Part of a small language model's weights: vocabulary 32000.
Each number is 128 + 24 x the weight over the matrix's rms, rounded and kept within 0 to 255. Layers, rows and columns count from 0. Numbers have three digits each.

# layer 4 MLP up, 1536x384, rms 0.13, rows 1421-1475, columns 256-383
155098094150098149127117138174138110112115118124127137091146113122088108075165083155154154087170099132122099133145141160154135153129125136122133134157116104121082104165163113105135133160141143107113108124145130088099071132118143107143141113115117160139146147062147144113115102123145133144135157163095139126119110148104149111109119142102077155115128114130129061119133132080148087119121
118128134137113109135114099152122143123162100075159132153121121127107106143126102117127094119110162092106109147163130128134154125178138106142165131085117100137167099135089146156111118131153131130128118095102149163112155112139164147158139151137143135163111114166124157146140164141123093112146136121146127128154123151122139114121144130121135119089125145103147102090161105131076107133173
138123102133147178136118142129113157141141151107138139139115133170146092088120139166120129152147120130111101129131114138112104162120094145150061128113125108118121124129143082140100132157139111115119141125099151118132130122136139132174126137103108161121121121144126142117136102122172138133134104102090120129148131111119164165110132130127151140126120132135141153092124203169130092108173
133115155127109086162118150144118090142109127120105161142125123136098107130149119047133101135152118126145102148179122155100169097170121149171140125117151123144095117135090181107148091110160136156123136160082135126079107116130148166136161106150135127134079142124142142128117130141099159137140128085113129160118127127163088143132107174132146118132135080125119104171150156145174149141212
176095150134159108080203124145145152158128086146111127126113158151185136146126124125130131142098148094125103150148120126075136156121128149070124120144150146094116134145176097108108106130138143149148125149186112091143100142099115139089159138100106160082126126112112086113136143147153102135132170106106112096137169088087123114104141111134098085126116130152152122138161106122122171131126
108137111103156095167138107143115124095098116120147127160111120114116117093086105137147176115152125146114109138126103121119149150136141147119140148111126159155126125146183096133112157117097145104147173117169121119119119097073159191131134163081149123147149082083103158162139115153140124133128134165128107116141123100127165094127134120138116188117125115154154082149122104108128140112125
149151163105104122156118148147128118134134088119140101135105168145142134111127125120124142147172119155115114096156160145105132148163163132092144086133132169140121112144121106145100119110161105162130138130141166131145127116092125118171159106115162121127125129104160090129113146121104082121092161160130132129114085141109108122116117129106129149107136120118091124134125126114115131123100
118109170121141110084125065140114135085119105169128089179150140179146091174110136131097128127095116129148117148135186149122164108146096098163138085144162151122169140116147085146113089111128153117128112143136118174159119152152152094142142116126148155103172116155165106136098128123170109138166157092076106097124140094083121183128143078166136129142138091117068130130101099097096136112120
133169126112097102106137094066170153130159128118125109125156148122140113131113102084113164110135116118145142096106112149151117127123143143068119115147157145183154156131155126110167091114111121147149157127122099121106138126139130129185115120142139117161102082084122114143127085126104165134131167164107124173100139144135095115106142120110144122126095122139159100128145148115189117105133
087114134138148089142157164120138129125108101121143087140153132175146097146150090156125120151122139104155130118166105196131138112114171111125172100144171145161143085131131094175153149162166123102121141055116100130121141142143162160137149091150141107169128079104137150141107121090120104108114159119101133126116136105137133118066083126127203157139120112085146128117126113143086198171133
097125107121155110097165112147153144162099136126093090122133158128145134136138123151114162095113131136113116136150134123136126122137101142135140153137158107136116108158133158131132113153103158143124082163165152141142130146150140088095124146110126143134148097082138130183137165138122145085144114122107121146082142140130128143098145164131078128095097115106099114133135148127136106121133
150079119122150109097087149127140147120133126139157140152127067141071109136157101109196120127102158100116121112139150130083103118119138135115165117096111129126128100134086128122160151131120121126178180109096118121155132118149139146158154135126165133105151101100119078145120081140157152094143146105127155142137131108149136121130146164134112142116142145127107158119128138143159101139135
143119142150112119124083146108139124148139146173133144124123101123149161123158115136142133093094157115131095137122088115137124108110132123114131129117147140114128124160121125143130127101136111169135117145137113091171100142102109119115127194094108130117128135127134129117114138093094117078120193113095145148132107136093095090129136137104099125115161120135129168131103139113135099131111
117111104141178121103210096159147160113157143129120118144142086137118122130106133136144097120134135088133157143107161120150107129117151153132122123129126115129092130111133142140114160133134152161141118151135096116103087116071115141152125136139152143089136152124136141135120134143186096135123141080121126157139150153123151142122113132154121126112138106112154122139163129135097162161151
134109122136179128129117117167168114126090154073134104147134155139158096092124150156119081085104104142155122136119108092109136093152115160094144112146159164126071154146103126155123162134141167139146133092089116101098174127165152116103157100169129143119140127114142151092149143156151114135140152125131171110151095162151118123146181115094121101112167112077141115104145120112104106101140
124102127156135103104136079165143125096110128081115098095140125183099113111136111100119135124078101130146113106138140130128142133121118110120140161128106171076173142136117131093115141112120151144117139130130146105114066128116140128145135144129143149109130096130131144186144114133158125107126093146147131129127140135093140121160171161131117165116163093119139120136168122167140135120148
138100126123138119143120120102120125133120159142154136142133123113118130089162142120098152115120130103131126128111127145109143154117123124089146109108150127146169127126159126130133165139112155156137121115136116165120127104146113137126127140140119110120102108153151106149123112098102113171113144177150093123098136094140126098141129094145147130099123147120132143116134136134109143066126
131123110108096103111115113131116099155126168147161107148129142176120108146112135127100135179145128128100128149156161143128142137094094167125092144131121158180159120108134113149145082129127143187134157107104092165134115114143141117134142098144138119109176123141146104109106104123118093143126148129099105134133159086195121119114110104136177187087188119115085160122152095110138137119118
074111142110117119132129090086142096161109142113103132096116189125129170140160123118113094135124152133111122115091086130153083106123105136133080162122133099116136108153104143109130126142134106136112149147148144091168123120142111126119136138114144099115144127131109147108169153124123146119119124120119120101142116161092150130152095145128144136132149148081121140140118170172132150096131
129123160108118147117122170143109131150123130122101125111128128075137160128148080103122107084129123122143122113125088122120146167115113123119142146137119084135140115118125129136104083131134079076141119134119131128129166178169179121127085114139114165122161152191134106149140170150141131117117096174122138098125132146138136158127125117121153103120151115098131154140107146133148152132094
101102111102133139150118128099119131110148135142137131116203142127111121121139121113136142149110134131098155154166175124132141147119144095107139123091176115138166134145095139132136114155111148139169133123080113165141117129160181122083140096154130162149132183152099082145124170098152130109095132151130111110104155088117124137085134172157114177120099092135123137106112073148129097174115
177078100161107118129139064092130140120162156138132155072117101172097165199090115102108109157157092117075101170137107155089176140130120116162191124151152079107106133112153095142087104154129137179150102108101118131168129137134135123114114129123132182155166165125128144139108113131113202104118182142093067121143128089125168132156130127056150144151122113105134138146093120121134124176143
128109138158124137138124098133129109112134098154134148138147116121100163107136154160160159134174103161144128109115153093140134128117175142129145149128159142085141143138111117129127114174199118169099084137085145155112151126127116159144096109152154150125096134141151132156123120114144094125103119127141185120117125137159116117119109151134176136160132115075158144137157126135123157116123
130139181189131162158132153155158135122207103132092141114161128162101131108136114149141101146116077103114149082110136162103147157147167107096156148134138126137131132173137154134113132053110126147161147085120106133139106112149110144117139118120112135112125113134100135124155123116122164105128156106139149172173110105082089180113135121158152151141102130141095120116138114143090147068142
136135171146141153151181131135104105145079098120166109108131152141088190114115119166117150119150128110112096116185163159122096117085125170126116127109152131161101086075127142139086142121109139153104155154140146124115204086125148133136151106127086126121122152124130105124146131148133150161086087089151137132125153110126137132141122115158121128076106082133121058111140122145129104093158
153113133184124159110076146145128141153146127108095140094125107164147095106140141176105109148174131103126089077152128151127105142115157175131119115111134141102129144123161096140116130095099096138139145142105123107148156121143090184144104111126115131139138160125107133096160117117100120148155168099131091132163091091132113113111143116116134129151137101088167114162135154111126145105169
105166106127142086150118136124137094131099122122091151143160117110123146131192100147146147134104101101160093132114119144142158179141101137116112161157131076103097151165149122120140095135152136110145125103110118150116122123121131127146093141094146124114105113153088123120124164132144133139128102120096093104177104162118115093083146148090183139113167087116097129147144149139135131098147
092098116158090098136133174153097143138099083103147108127108143069164109103099098134119161081079161108165143137115077160118112134103143117142134156101132056114106174127150138141128128105118137145160135092117102157109116183159107134137097125135126106152124124143155110147139112110104142117097150108135144136139169135163161085113158103131132106127171113143178080125135087107158114154123
105120155118125130140102122146143140192048124134122174113114155115129118119171136094115143108126103081162153126093097071136108137109115139172086158136146141149107131131112111087127147140105102139138123158134101125143145088133110135141128130130105107147168158165118159152121083140121126159134107131125166124135128130114111104121136162109170153116124147135189145105136114144085103153143
152155113134157133122129156130125143114136085105128125138161138144109106129132119117160103138157117106112138097127128092115083113147107150109120136099138133111142106140117074129137107148105153128145128129174126118138111067152111117122147128121108133136152108142123099158168160078114150135105132155112137100145118081124139157109140151129128110151113101159149103134113134100146137125109
130130101142142106099107137115138131111089142143152136106129141155145127101137115144115141076115093144099097127142137124149140094115118130146110123109183120128113121141134089125112094155109113151145064126114110145076142216115139117105138147113126136160130102120125105117105162129141124151145123105108122109129137109150147114119140110122173133068161164136105149152117137158140139100144
106129120099123132077127107103157155115094096097108147149141150129167107145072125094125118109124125105103153144121134097099101117079120127105129135158102154131169148090141111087108103147151139148126154112152140115099127114139141136124133175139153130120144120125087124136138140129116123134106152134141133154138129137124163140132084137123153144137134138125111122151092130125093132087158
111109105155144127132117154171106144143117118109099127124114160111146120137146105144126139111151169101151113176103127134116150076097109152141156165106133104109089116163096126103137175119130110129142167117091113129176104129080146126171155095122092108160126120164126136129120146138108110168094107098115121153152124121132128116091121096105118137151158118092110147080126121142175109139149
135108158140158143172118125143115139115131156157134104106159138118113100061140145136129113124122121135094107113137159142111132103107161120130127137123133156139148092127092154137146133161106148115139138113153173143107161106138152116127126154097142114167157127132144098158133136137133049155132105133115129114125127146094092133143148150121109153123111089130088141097178143113139119113133
100091102096159159151154112144092118121138171052127153132111143152143136103111128096092131172140160145138123116147108126141141096135144140165156131085138114119127185083128113111067125104133115127134108130168134160121115138121113119162115131144100131101139151102107110107137100149133126140138127153115132174120100103174094142168124127122095132148126126135132093150158115138141138101140
177143148132130084129129133123103122192116157131134116102185128105147128125126103139135076126156095102175146146112163110140152128117179129099135138129152106105092182142141083121178154113112134141164117103193103130104107083115138104171108134167102134149140118113103092114114105139093147126114119146118117139133104140160181134135131118112117113110133164091119147104118137189102133114098
094136127147171146125129085163130110116080114161125072101113105131148093128137134159069153119110060102137185129100177094103138086135109106161140128113109106139165127111142146136143106149176158140129119131113103142170155148090161079125147151160072118147170091095115106123140085126154113121133115120166167081131156146121101146135104135208120113088123095080113139116156145152158072102177
154109114103127146144144164153143111084173122109133116073113149098136121142110143129120139145094095105091140131131105102109082139086091171142170146135156121139169151162128131123155120127095165087104123086123093114120120121115155105123145121120143071127151113111095087148154135150146161158114131120110112125070142140113138110099134122100099118091137132138139094124120179120107101122123
179128095124126105101176152117117134132154134138135158111094161106144091130150115133113133147123138169137164170114110088150124094121150087136114142160140142152131149126181119135136160119096153147154154150117130134107130142108157161102135100145151089153092132161146143142114163141161124173117151145141155136149124157110152086090093112116115119131178141109131167112110208122113094116142
127131142160118091110136082145123121110154178155108103073174139157136149143128155088100135127137139159136135129097096093145133114119154105126104124167106181110111108118149139151135135133124143132141084105148130112137117143127108178120108129150122103137149145167148118154142150140137129169109098119152130148148112146128097185098121136139121116128129073117130135128155119116133143117106
129118182144107117105131114169148078135119122131122167150108110128136107137133107112146142144121085145155159115100109153107138130094103128069143147108136131144116136117105145103118109140092149125159144108109100157093144158111192084146135119148141116116128108113087127132120134099107138177140153126091141109174120125142145137130044120135089099148129103111085156129156158173143151114123
135108061109145116101147126139141134082110118120123148163116102180137122120118138098101128110122112107089129152129153136115130153109112130151132139130135075145130127089130153158132105141101134120154146092151139171157136114149112131161142095093193127100099153135112129093130102113133134143148144155080129132139105146121135129064099087108131128146122102110094155135179139107122130168128
130115131103099098114131127111147101134143073113119127137119089130093152120081112107121163157120102132140141091174128136140139161122130101134141105165135188110148138132136138108147124137128107180109151136134106103124114100158139127150165147104135138173118117108090118112123156121105111160136145139134144126131142131094128125121159149115157165156114094105125116132149103090160065121132
129157116182101117069137149131120128103102152130142124144094058168151104139081122095126101096127143158184110141142101170130127118155114150105177126117170134120144111124097128129126105109112121121104111139117090187149178103130081094109140151129111142113109100180116127145133106145139107183116132111106163152150116117102097160128148143097111152117131082132143110168128138112089159102124
164123101173103121093118100097105134127123177113155140123134133194143127122190127105153105122141105147148149149161100146132124131139133142143144129119129071172161132128140118136103140142129118124118153096083130138117108138121156166079119120118167171132139147159142157103098105149098120146141120134169122104120118145132126133131156155109147080121144128149097123115084129148132127098152
151129153109127139095140130141149124128114102121141113080141132129132104105130047153132108148128125124172143119131119147149108136122136137135114090123132120103135152102155097144120116132161131076142136152065101139095139092144161140084097122123145103133121122136094179078122139161103144139129111137132130126115107127142140154121127130152112094112174147164138122117125106134112119109153
159107115182160153121117130141124076143097142155138138168148121140137177151117140115143129086141148101123139109129123110099136125164154150162143118152099106178087105112141096161128095165099129154135106169151130108122132110137094105137123109125147141084073133157127132133152134140131129121106132138121125168154148100149111177124116092106101118110146118120130113097134110123143112116114
110149141149106131164153135090142133141114111132149117152096110111149141095159127130136160139136151072101163120099165088090104137117134155135115090138122129118125144166132144153153126134123103124107094114103108155112143114129101163144112128160135144134208101126134171140093099087102151129143181137173166137100136099113154134140172150128143140140172072125135151130116136128142125111165
141117126120155109082135102099136154158134129113159130134121172146157075136131149111126130125103132139099130153162152122158121052108151120124129113103143134123125121133116115118145173109137109136153092086141132086117143147130164134111125111106124155125099141128080127123178118126128112117105103163104090097125109123157129084159137085146135090115125104146117164161163115164145135141168
143152170154057118165126087147130121156089130121132130130150184134113113138054122065157127131124173094156140111101132105139140143126066119151141123114176130153146106156142110120140099112150134144110127129133137110152107134100141125138112137148155080125138097097143143160160123147143114136097145117134073125127131129140116135116142111108155133108112148123119128114100082133113180111136
164145131114106111124137078161136159136156184159133096159105125129159130095087117160110108102153100130130135107124113121128161188122157116152145149148122116114113135109133115072140115137121121129129149163092123163117093116148109149119101134099171160158158107086113153099116144181137134136074144109100117175160199195127156122107132152119143114101120111125138139118111172151138167127098
118123101071106118132089142120118142107161100126111121174134093153119110132114131151105142079140121137118137133090116154155137097161133083150145126143146158112156186134120150142120104168167188170139142106162139086131111105140156130161137150158134160083105154149171081090134116125169120169143143122097096118165110062132131106091171083156143131122123132125117113166163145117107139126149
178139141092140113118140124149145125159113100076134082179119098137142120147139107062153136138122130129125112139122171126116131094131123135119107154163135106115128107171102120136139084171139112131111082129137171153137133124145115082212149121124113117114180105165105119116095165106126140141140198089159159100156116144122098121161167164149132132108121119185135125114188094113142141144123
158115164130117101134158151092096082141116129138106116203094083108091125100166096066140166103131118050123172080124124099114141138153130080162151108178153169113121151132176134163180102109093056103167139157154169101112117080137174044171111120132146134160114061173099155082133126149164119118100105142139063085126119176131172147100160127168138154134100120114095104157115152095116146188155
125078150165129116087130118167121105129139138106082127073160191157153103137101117082164153181132091119130112091100112137155135134127106120158135117112124101111109170089080137090119065126134123139106155106165097127144139166128134119096121136111124144131103107121114165117140137134118133132135142101097163162169106162169071135128108133116069099160120139143121118131121125136148109115103
# layer 4 MLP down (transposed), 1536x384, rms 0.13, rows 1421-1474, columns 256-383
113126111151157172130110175109141128078114113109099149109179115104117142128104141113130110134154136079127093122104130182159142136165169161113121148095133153077140161121158153106150176146107071094166165141128134120117101099132141151153140146166158127092139096133119113141113122115205122130114084168150102110129135125169123141141129176157110126141131165142059146111106120133167117093154
095074174124113139141143101104151093105147129113154108134118141125108137125158114140173126146131120167096127160136130167142142089137138143137119157121148124121099114112191129133155174135128138101119116126109137131141137140115107127157099157100117129140144174144121137129137160176132123167136118112120140139116138086124153123150123116132097164180107134139132112089126095108117145167091
096175149102128118127162151142125126071147108175155162161070088125107111135124138134060099085143127182103103102127116170143148141130073114138106141086099121147160168091118113147129133173128112139132117149117129105138101140161127154193127136151169137117118147114118089099119162123124140115119073096104128115186109119147107136133123122116151161150115105133115173099109125138097094088138
136191110143125150138123119101124139163118145098120141136110147143150143180099110092182133102080133097176117122103144142119129137104120128164103101107112105090126126099098101145120142096106102131165134148122115102116088121156139146092104109101144130122137157178157103136116116122086130098138111118139107191130156137130137146117111155134141099160113150152154127136132122132162139102115
148128156097121105115153113110113131103113109141115121138152127127126106137107117162132134153137149155163113107113146149125160131146129073042125123134120137112108137108133152107141152124099122140111138141114080130139126149126152089131125128119128133139095153141146155156099140102171129103129137102137115135117117115147127116141126136132143127106119137088170174140149114122136133188124
122139097082102151139113099145100156088102144114105119153096142101140147159057137104160127116107127118125165129135164141128131118128125148109084152138141140123123167117148144135123093075101184142136120118119085099148083130095144147094091142155141122099189156127085172133150113128146142130151121077166116125158165150117152124155149118134141125112147102179129126106128130115093108135100
130121128124120122115107090113112167120140162126137163162138135149168131159090161105174115106110114108174146108128102117128133113136078163156151130146144155124157138142138143129126166141101175110103149151107082118112060069138144144153179124121161135105124156171110128109131154114147170144137112138100105131151161102117144139116142129144109149138123120129128098104114136149095120114146
157143185128095107130121168107151125100122115112118149112103115118177123127117140112150123112134140181161123160113117097131100094115116153150096073136138089113129130143195175143186140100139156146164153121137154117142086115143146120087143097147131143129095104154125143153124131091112128122097108141110137095127138157088149119113149100144119164140135145112118108170115142108067177156145
072117153135135136153093095102100107087139087133098163127165149121101154131102180154132127119109130115142109108125119135157136134092131163106128164160117094143094085131116130143162097105145144145127145160155133111127111128128117143135130109134153155085133109134129094078164147126120163080068105076120113128128145096148169121133131131126101128133121130117138115129107144132138129172123
083135078143137147115105156086112127143086148101151119125153142124093149130139142124115104161106125171140113093174171120072152097111125117066152103175162100145217124130088095169118125138115120156116148131138137135096133155113096154123179092104140140102143107132150082102145125128146110140116142138141107120138163127134150162134121152134147161153086109088146145123106118126103179116163
108139113102126153166070170130151130150136128136162138144132128139159146128146100137099134134154106097114115116124131116145132104110131146084150140109145099137122145124149159146088128161104138135130136144132151117097147151115105120136139116142140067101160119109117140132091128191132156156117105169104155127122184144141105121110112116145130125093152119095123148168122098113133123137114
099136138121119154104084149102122136148110120115164122141153119142147149152124130127108150101111115111140110150121099078124156135137124134109080098084126130110155118112092151122116185132111165120101117162171130126165138129165104151114154132154092105113118135108156118133083136139130125117102137130115144099130140118134086085113124148150115148108131147127162101140110165174152172143116
138146073123151148156118108129144138114145116130120098146132128114117136126111105179088093126149121147105136127127143152157116139139113121105158108111080172156119147099139102108125136134108129111116136126133136109111100117120155133112118120133120124131115082127133134138124105128133150187122113120121081109147120143107168119126139148132141156128092155152150115106129109154142140119145
091135092146122079126168125162126150124147107182090102206101149135096140155134100144157119149113113120082129120105144154119162116156162121095139094118087084094118131110130128105129109058103114117110098167135129164139142092144122127196149123096134140131112090131135116124107114162133149129132101156123128105124113153155143111141115099141140131125142130176100115115184141132156139146132
125108117146118144147134175121154162088130110116153131105147145099159087193138132122168113147123114111153102138094109056119098142120123151113159120158158146105137089132130118143127157102137180109120177089139131070082170139110139141134114158129116127133126137114196143144105135081136164127165109096129123119116128141090121126158116124119148159105140081082122192108149121111174117122127
106147129130100119134141067135118169085107142102158148164122127125139138133107101126139141103162157162113133154134093091155102168123133109122103160170134179130124160159115133168118096093142090153132082129130139122146096152142112105174108132175127139107105117162119130122148114117105140105096108148139110067161145116127138142123166165130137126127133144107154124117127143150142105138098
091162125165113096145101117151120130105106116125112135144128135122136158132111121142118116096160154114147095132151143126113104148099120115128134089129103116064126129106146154129158127134167108120105115155130145148114124118129151171117153111141103117116123109157126124149110141149102127136157133123128107112129118141129136084119122140128119151098138127129132106130125108146104149147147
113143131092131158117141130163116124141145129160139115114142093102123162103128153125123146152141116138116117159118090140121158128120186106129128102099163099141144110115123091079114124127139092108141133143180135150128140141072129127129145128124122137120135113109123127120129129085159135135119094149118116124170118168134136117172168114100114144128142144178131172126130139147159130134152
108151146132127144143127139128105104137123163139154136156128129111149116128175106111098102135124122143122142119166133132173151160125086136163105112199133128173113151107100106137130127111105143124119115150118102143130135122160142130112136114104119135165124147121125139114087127138128131139150096093144104111119121149137132118134144175115112125118121124146115115120135137131100136162114
137085141108094119153125144157134102119145110123130125145148137169131113110123107151135108132114138131114119142121159142125126163110106157122096159127084171127114135141107093144122151132097137110133115135079119124145124121139117112081170110134130125111113123102065145095101130155130144141116124137117132102144112129094163132085119140107154139087094150125117141092128135157105120128136
103121134129164112114143130129130083095146111113143119135100143134137118113190141156153117117106106078130108147129083140148160113153096132116156145128076164125122086107119113185139160113072102117095145139163117115126124129112114120147133159105105187127107099081161097135116134176099088143125088103147157131127079111134093112107134120105154115112125145128112166121144166113090086141167
137131113122106112116135087136128135088178191136140124131168135094168112118118113135202103146124093118107108153115121123119174099141163114124134135120158137147153095120168133131140176160127140106129116112088159137127104148088153126063111104161132122121121125144101150072134162130151151118099136150104139097157136141135122118096101097125136112179122169095141142128161129114141078104132
140176136130124147091144107170142152160192128122123137161123103138126128119156154141110140072137117173154099098113136090136141126137131111129110115131052170119173141162124141109114121141139115151148114137123137139137139135117106124157093121143116163107156102152112115150113124153122144128102167132122126116118142128099127160151128113132121147106105111136118167085161092108102117136098
119150107127136111078155136059118126112094137148135119124131110141139128163136138102130141123138125129105154143135137122175126094134104103109108109115104053074060146152103111090144132132163165103126128115107134099130127087133148135093155120097124136108130161158135157136124122110139131148139105122143126120119115121094138130111108124121132107101127113116148105147104151136129142133152
115149151111115105134114098195102120124119110122144153154125102121108106168137106145095120106091155100153121089111148144108131172161115130095143107152153115126114135106184169113110125136121089092124111162097136146098113155178101114135111175078112138145161137137113172076106097148132111124131119114169148146146116160120145132177129152135125121072112144103147156136120141122150131150090
140112134129163131113078113118088145140175121117089108150100098132108142146160126117135129136105086131115099118110152146136120136150102145119128104124128104148117123107171131125128142131139112085136119154121098118125075139110152098126110150109173111158104104097091150120128123119131161124123123120178141147130141130084121134102117139096140133078125123116126142117124094148112093128170
144194147147069132139113123111099170129079106123157091168093136152134116105118105142162143136153139101100143128103154120137176143119136124129130148117104150109168127089180164097144166083146100110114148107117120128108133106144151147168142081118126120108158128157119188110122098083118138147109163167123125102157117138132186106102081163134122125088076165136156090136092126158066161143109
108115136161094124133117099131144140127086104123168084150153137134166119164162117154106109076099145090126175128134124102125095139139175170187150143118111153165143129113104160161164170125149103129121138129117113119115120122090131161101098117119072109119102159169139141167177104170155108165143119094128175152094128123132157112115145150149130126145156134164147152142122171124059139152101
132107131102134159111118048106093148144133159144152134102120095124128107117140121125117142152142103097147130165113152072098088108149170130165130134128155109101091139154146109106098107115163142133105107103139121117146118126144142102157138169119113137155182151154126096113073124135130159151103102119123145138134126110114124127088187125158148143108155156136129145135086097128131105115103
142103129151125072116104146166127143092143144111132112121145125117134122113160125120098123148119142114136130125122142080139147110115112120091127133146088137109102091131155150128149168148130123123147135130129131141115143149109180092119135139131147118135126151109124144110114124125109082133131110084138142110132118136141121179132157121137158154165130135137107133146097120151082140145104
103141118189125141110140104172096107126115134118123147105131142154126123131147156166093161112099101116145130139109125129155133129141156134142075096085088143124140114121073135118147139116159127128182104126109129163147139126125135136119140139106139156143068157103118124089114139117154120087160137123108069137101183124148166154132125059127123147111137125143094179126109138102143126126130
127156140107111077157121137117105124088127156151143136113105133110114156154117135148120121178142101148101144077109125098115160110125155134167138132133135103124124112072140077102127125100156148144139151133096106126099094127117080148060107147159135162094174083152142137125131110085196163137122091116098104117127145147144144138166180138106092134104075132098102129144148145137154148135151
118106083092138124138127126133150119122166120108116132138137170144087116110145098127114124153138128114112115114144175131087106116122138136087164131116131114174151154183175114146119135136091140110116141209103115131160101118094104131142135173121118118134142149155168071109095139132088088126140133080134116104129101113102128118143138164078135111161129151151100143136110118094146147152080
110121159185115128121154161072105159130148129084106169106136100109132143149133139137140136127125125116153109128103109111159120147138138081168153161156129158127110108174146134114137107128161136119127082109127131132105135118117086105112147123127146138130127114114091182163115140109144133125146129123118114137157120129143111129106087156125160133118132106124124136157127094162170129119114
140104089130175140114113140110167111122125181165167107131142166111182082118138127140131120115089116112172146117118119116125126186101132126124110173141141106141073135137122102148128122125102133156124109138121126103178087073104152115135129148122110160131133131160178131170132141132162129092149158128107138155108139152104163113148135122151134104165148091131113111111098135144133093115125
139149139136117131107164126144149145132101103129134104104067121122133060113182114196177133123145111148150107129110152125104153166118156176088123120158144102124102164169124095131113102112089154101182147108144105127117096136127095117158125153150140129138137128080161135114105116120079144108118122169127133146130106128098100091136140140167142086113116101163130154094161116123125158097108
134116132109116124162094141152148092139157131153085118098078090119160091166123157119124144128110141153083114122128146100187122140110126123149124132130061155131122098128091140125137124158128149070127128095153155085135169080135182162074106139130133147185097126121102107141141090134119190145138124121106161143118087164098089163124097115125067123076126106133124101078166158165166134156146
133110107097101108126108116137160093111134122103184185110164112149107141138129165126101089112107141105114103169164131103140147127161138125119136146097129117138197135098125104131103139097104101121140128140126126147130171134159151083139128112121110165126075118128097131107145113087140154163112152175145114077137124143125162108101126149132133100111184118125116167138159127125134173091143
097125164132137116140145098129108115124134164134103147152082148104130090132134129152147148127079074130087101137132125126119119120116127138116123125135118097105137125091110157124130159128118131139120085182109105147143113141083137133132157101091079114152104129149174116096128142149108107120143135106183148119112123118105100147143106132111092147133109148125150118157096100160118125165153
142115149093121137129103110145103105138142083148105123131113117079144138127126119131151102174117103114096105124145137088100119152130137151134126120114119109125169111190129103092127123087142103109142114139108163165131133149092121151122170125128151131115111085145109158122149085149135135097083113126110127164111123071140132150121110101125147121088132146109123132135138104114124092103184
126128156094168137133143144122124218121123112124153152123170140126157154122097084110122113135135142175159165132104124102105146153141137096138114105122134165151136122123110162072112167117161108114144140155127137122150124124125117154126099132122147118090147157138179104134173108135119162084130138161103133117127129146115131180156124108074145142117150099103151145118129140184116141093091
181169082127127168108113157146147127086147085163147149163127178146090142102130158128109140105128122156129113158146156168098143150147160109124110145097092111093156155136158103104157106125140165108128121113128159150096131100178105112142106149102079071152130123108120158140160140132154146142090134088105149139155157121101132127116084089130115105157120119172078130147162124131136113153108
122104147122124140135140109108142120121135138117119118148147160145107180156117143081114101119123138110144093159125108152109133142138107128149153165115116142140167070161103138132179168104145121130123117113110120169106122108096114148114107115101126142123127134161123143112161159113160144156145153147116107121145117115126134125113124119110104107159117114108130119105111085165095139104102
094128073124141103113146108114132113167139116112122137118143127115122130119091124136145097122070181142140129137121135101127190145180110145184088142093115127131201133072105090111149124136146133122115131133129149120078108103085129169154114165129128112087137158109126091115137091117168131092131126212161132190113101188094183113135190166122150147138100149105151162103150107144175112081122
113133125186122131149100114189125134169170118129147100156154095147158108106127107170084148129136094158154142138092180098116120076092115091093133120126175125135091117123158160111173127183108121099157089091110111148142129115127140119126121140117085102142158125103133121119105145117140141151132139123137133143109127158116165113147135137125142137172133087137088148120141102153130106150123
106162104129113133178135102115114071153121153114126135137129141136115136103134117133133140128076104157117100149127149115086143105145111113163138112152145148140149130135113167137159131115144118173113171131131148121107084116126090080079120139135128097144159122101130138137162103078071100135135143135156124110138139140112153125111086143139133125126089126112128144128136165103135139145136
166098114147134116076129075127132093132125156155098122110145100112115122139155083140117101155135147109153145153138133145127119110150125117145129134157146123124086112119096120118149107128117120145111143120142154171090112129118088186103138120110104148122154121135177127101124114138137115118117091144104076141160170113124122132093146150159107086080079117106105127144148136129147085134131
124138122133148137127081125132154092098147173124170132124134134117110140134132150089140057093088141141086143140116142121102141126120128066111121150106102140108125104109145167154163129151119126150122175116084107140168132145120136136106093120128151110141168118149150134106146130116121102150132154095088110097143135136116140168156093156168144087156124153147173126115128159162122153116159
110177144147142120116172113114139134103131113156132119110096140100148085106101133138116095128154141118144128113168151116146141085122101099089117127116139110156139129148131100156111147085137146131145084125139142100120129100086151116133134138080168099120131141188116107107137117126065142114149127134166143081102134106169129150129105102111154138113098125139161155154128124106158113153089
130096134124121108092116133120138117117143106110111101122086147148167092122140154140133142100143153164131122100147142093099152135125122118139096141117096101128137125124130126138114127152126128100151121121136171134126136133175146118158130163106142144140122136143123116140137135123136137117143123118152166108092118117138156144142092128118145141126131119150118133121106161149126143094099
111125153106130141117132091104101125164104096163114181113086130131109142096119112183148146133111117156131100157184143124094101134113168118117150186104128118100155130158178088132132150105130120184128161115118109121140099107136105149105106112141159169133141137126112123102092109127081115103110137151141133168104112160129145156153117109160090131089169096125138114135099096130173136104160
152130128182120105148118129136122128166119140102110167110161147119122147104123108128148134102125128168104096132162136097118099131108162138168169131097128139125144114158120166125174129113106116133140091178115103146148135159117134115138150141127132141121089104146153197153121121133135162111097135120153135112133125114129128134178105150110138091124162134130132163123140154113100134132085
102142112117138101116104129147137139124077163069104125078137140112173115093126126126127136173140149103135141111180105144119148116131096118132134108090088144136105109166137115089119110144135158156132149140150155118122146166098178138117163153111129120090148095112140164113111178137142110080096142133159132164161151174115169110136159140130131124138131131121125148114115145160133109127110
106073113177095066161067074138086097104076116115132115162125095117140092127167137081154092152105128097168104055145119142085136143082091126132105153188114153089122140111127096158118087136135107137068116158151149144152082131123187119166149108099157134106159102140128124143154074192142123130128092132120099168109109078070116152154143199144198144140114159156129116152103184150106184106149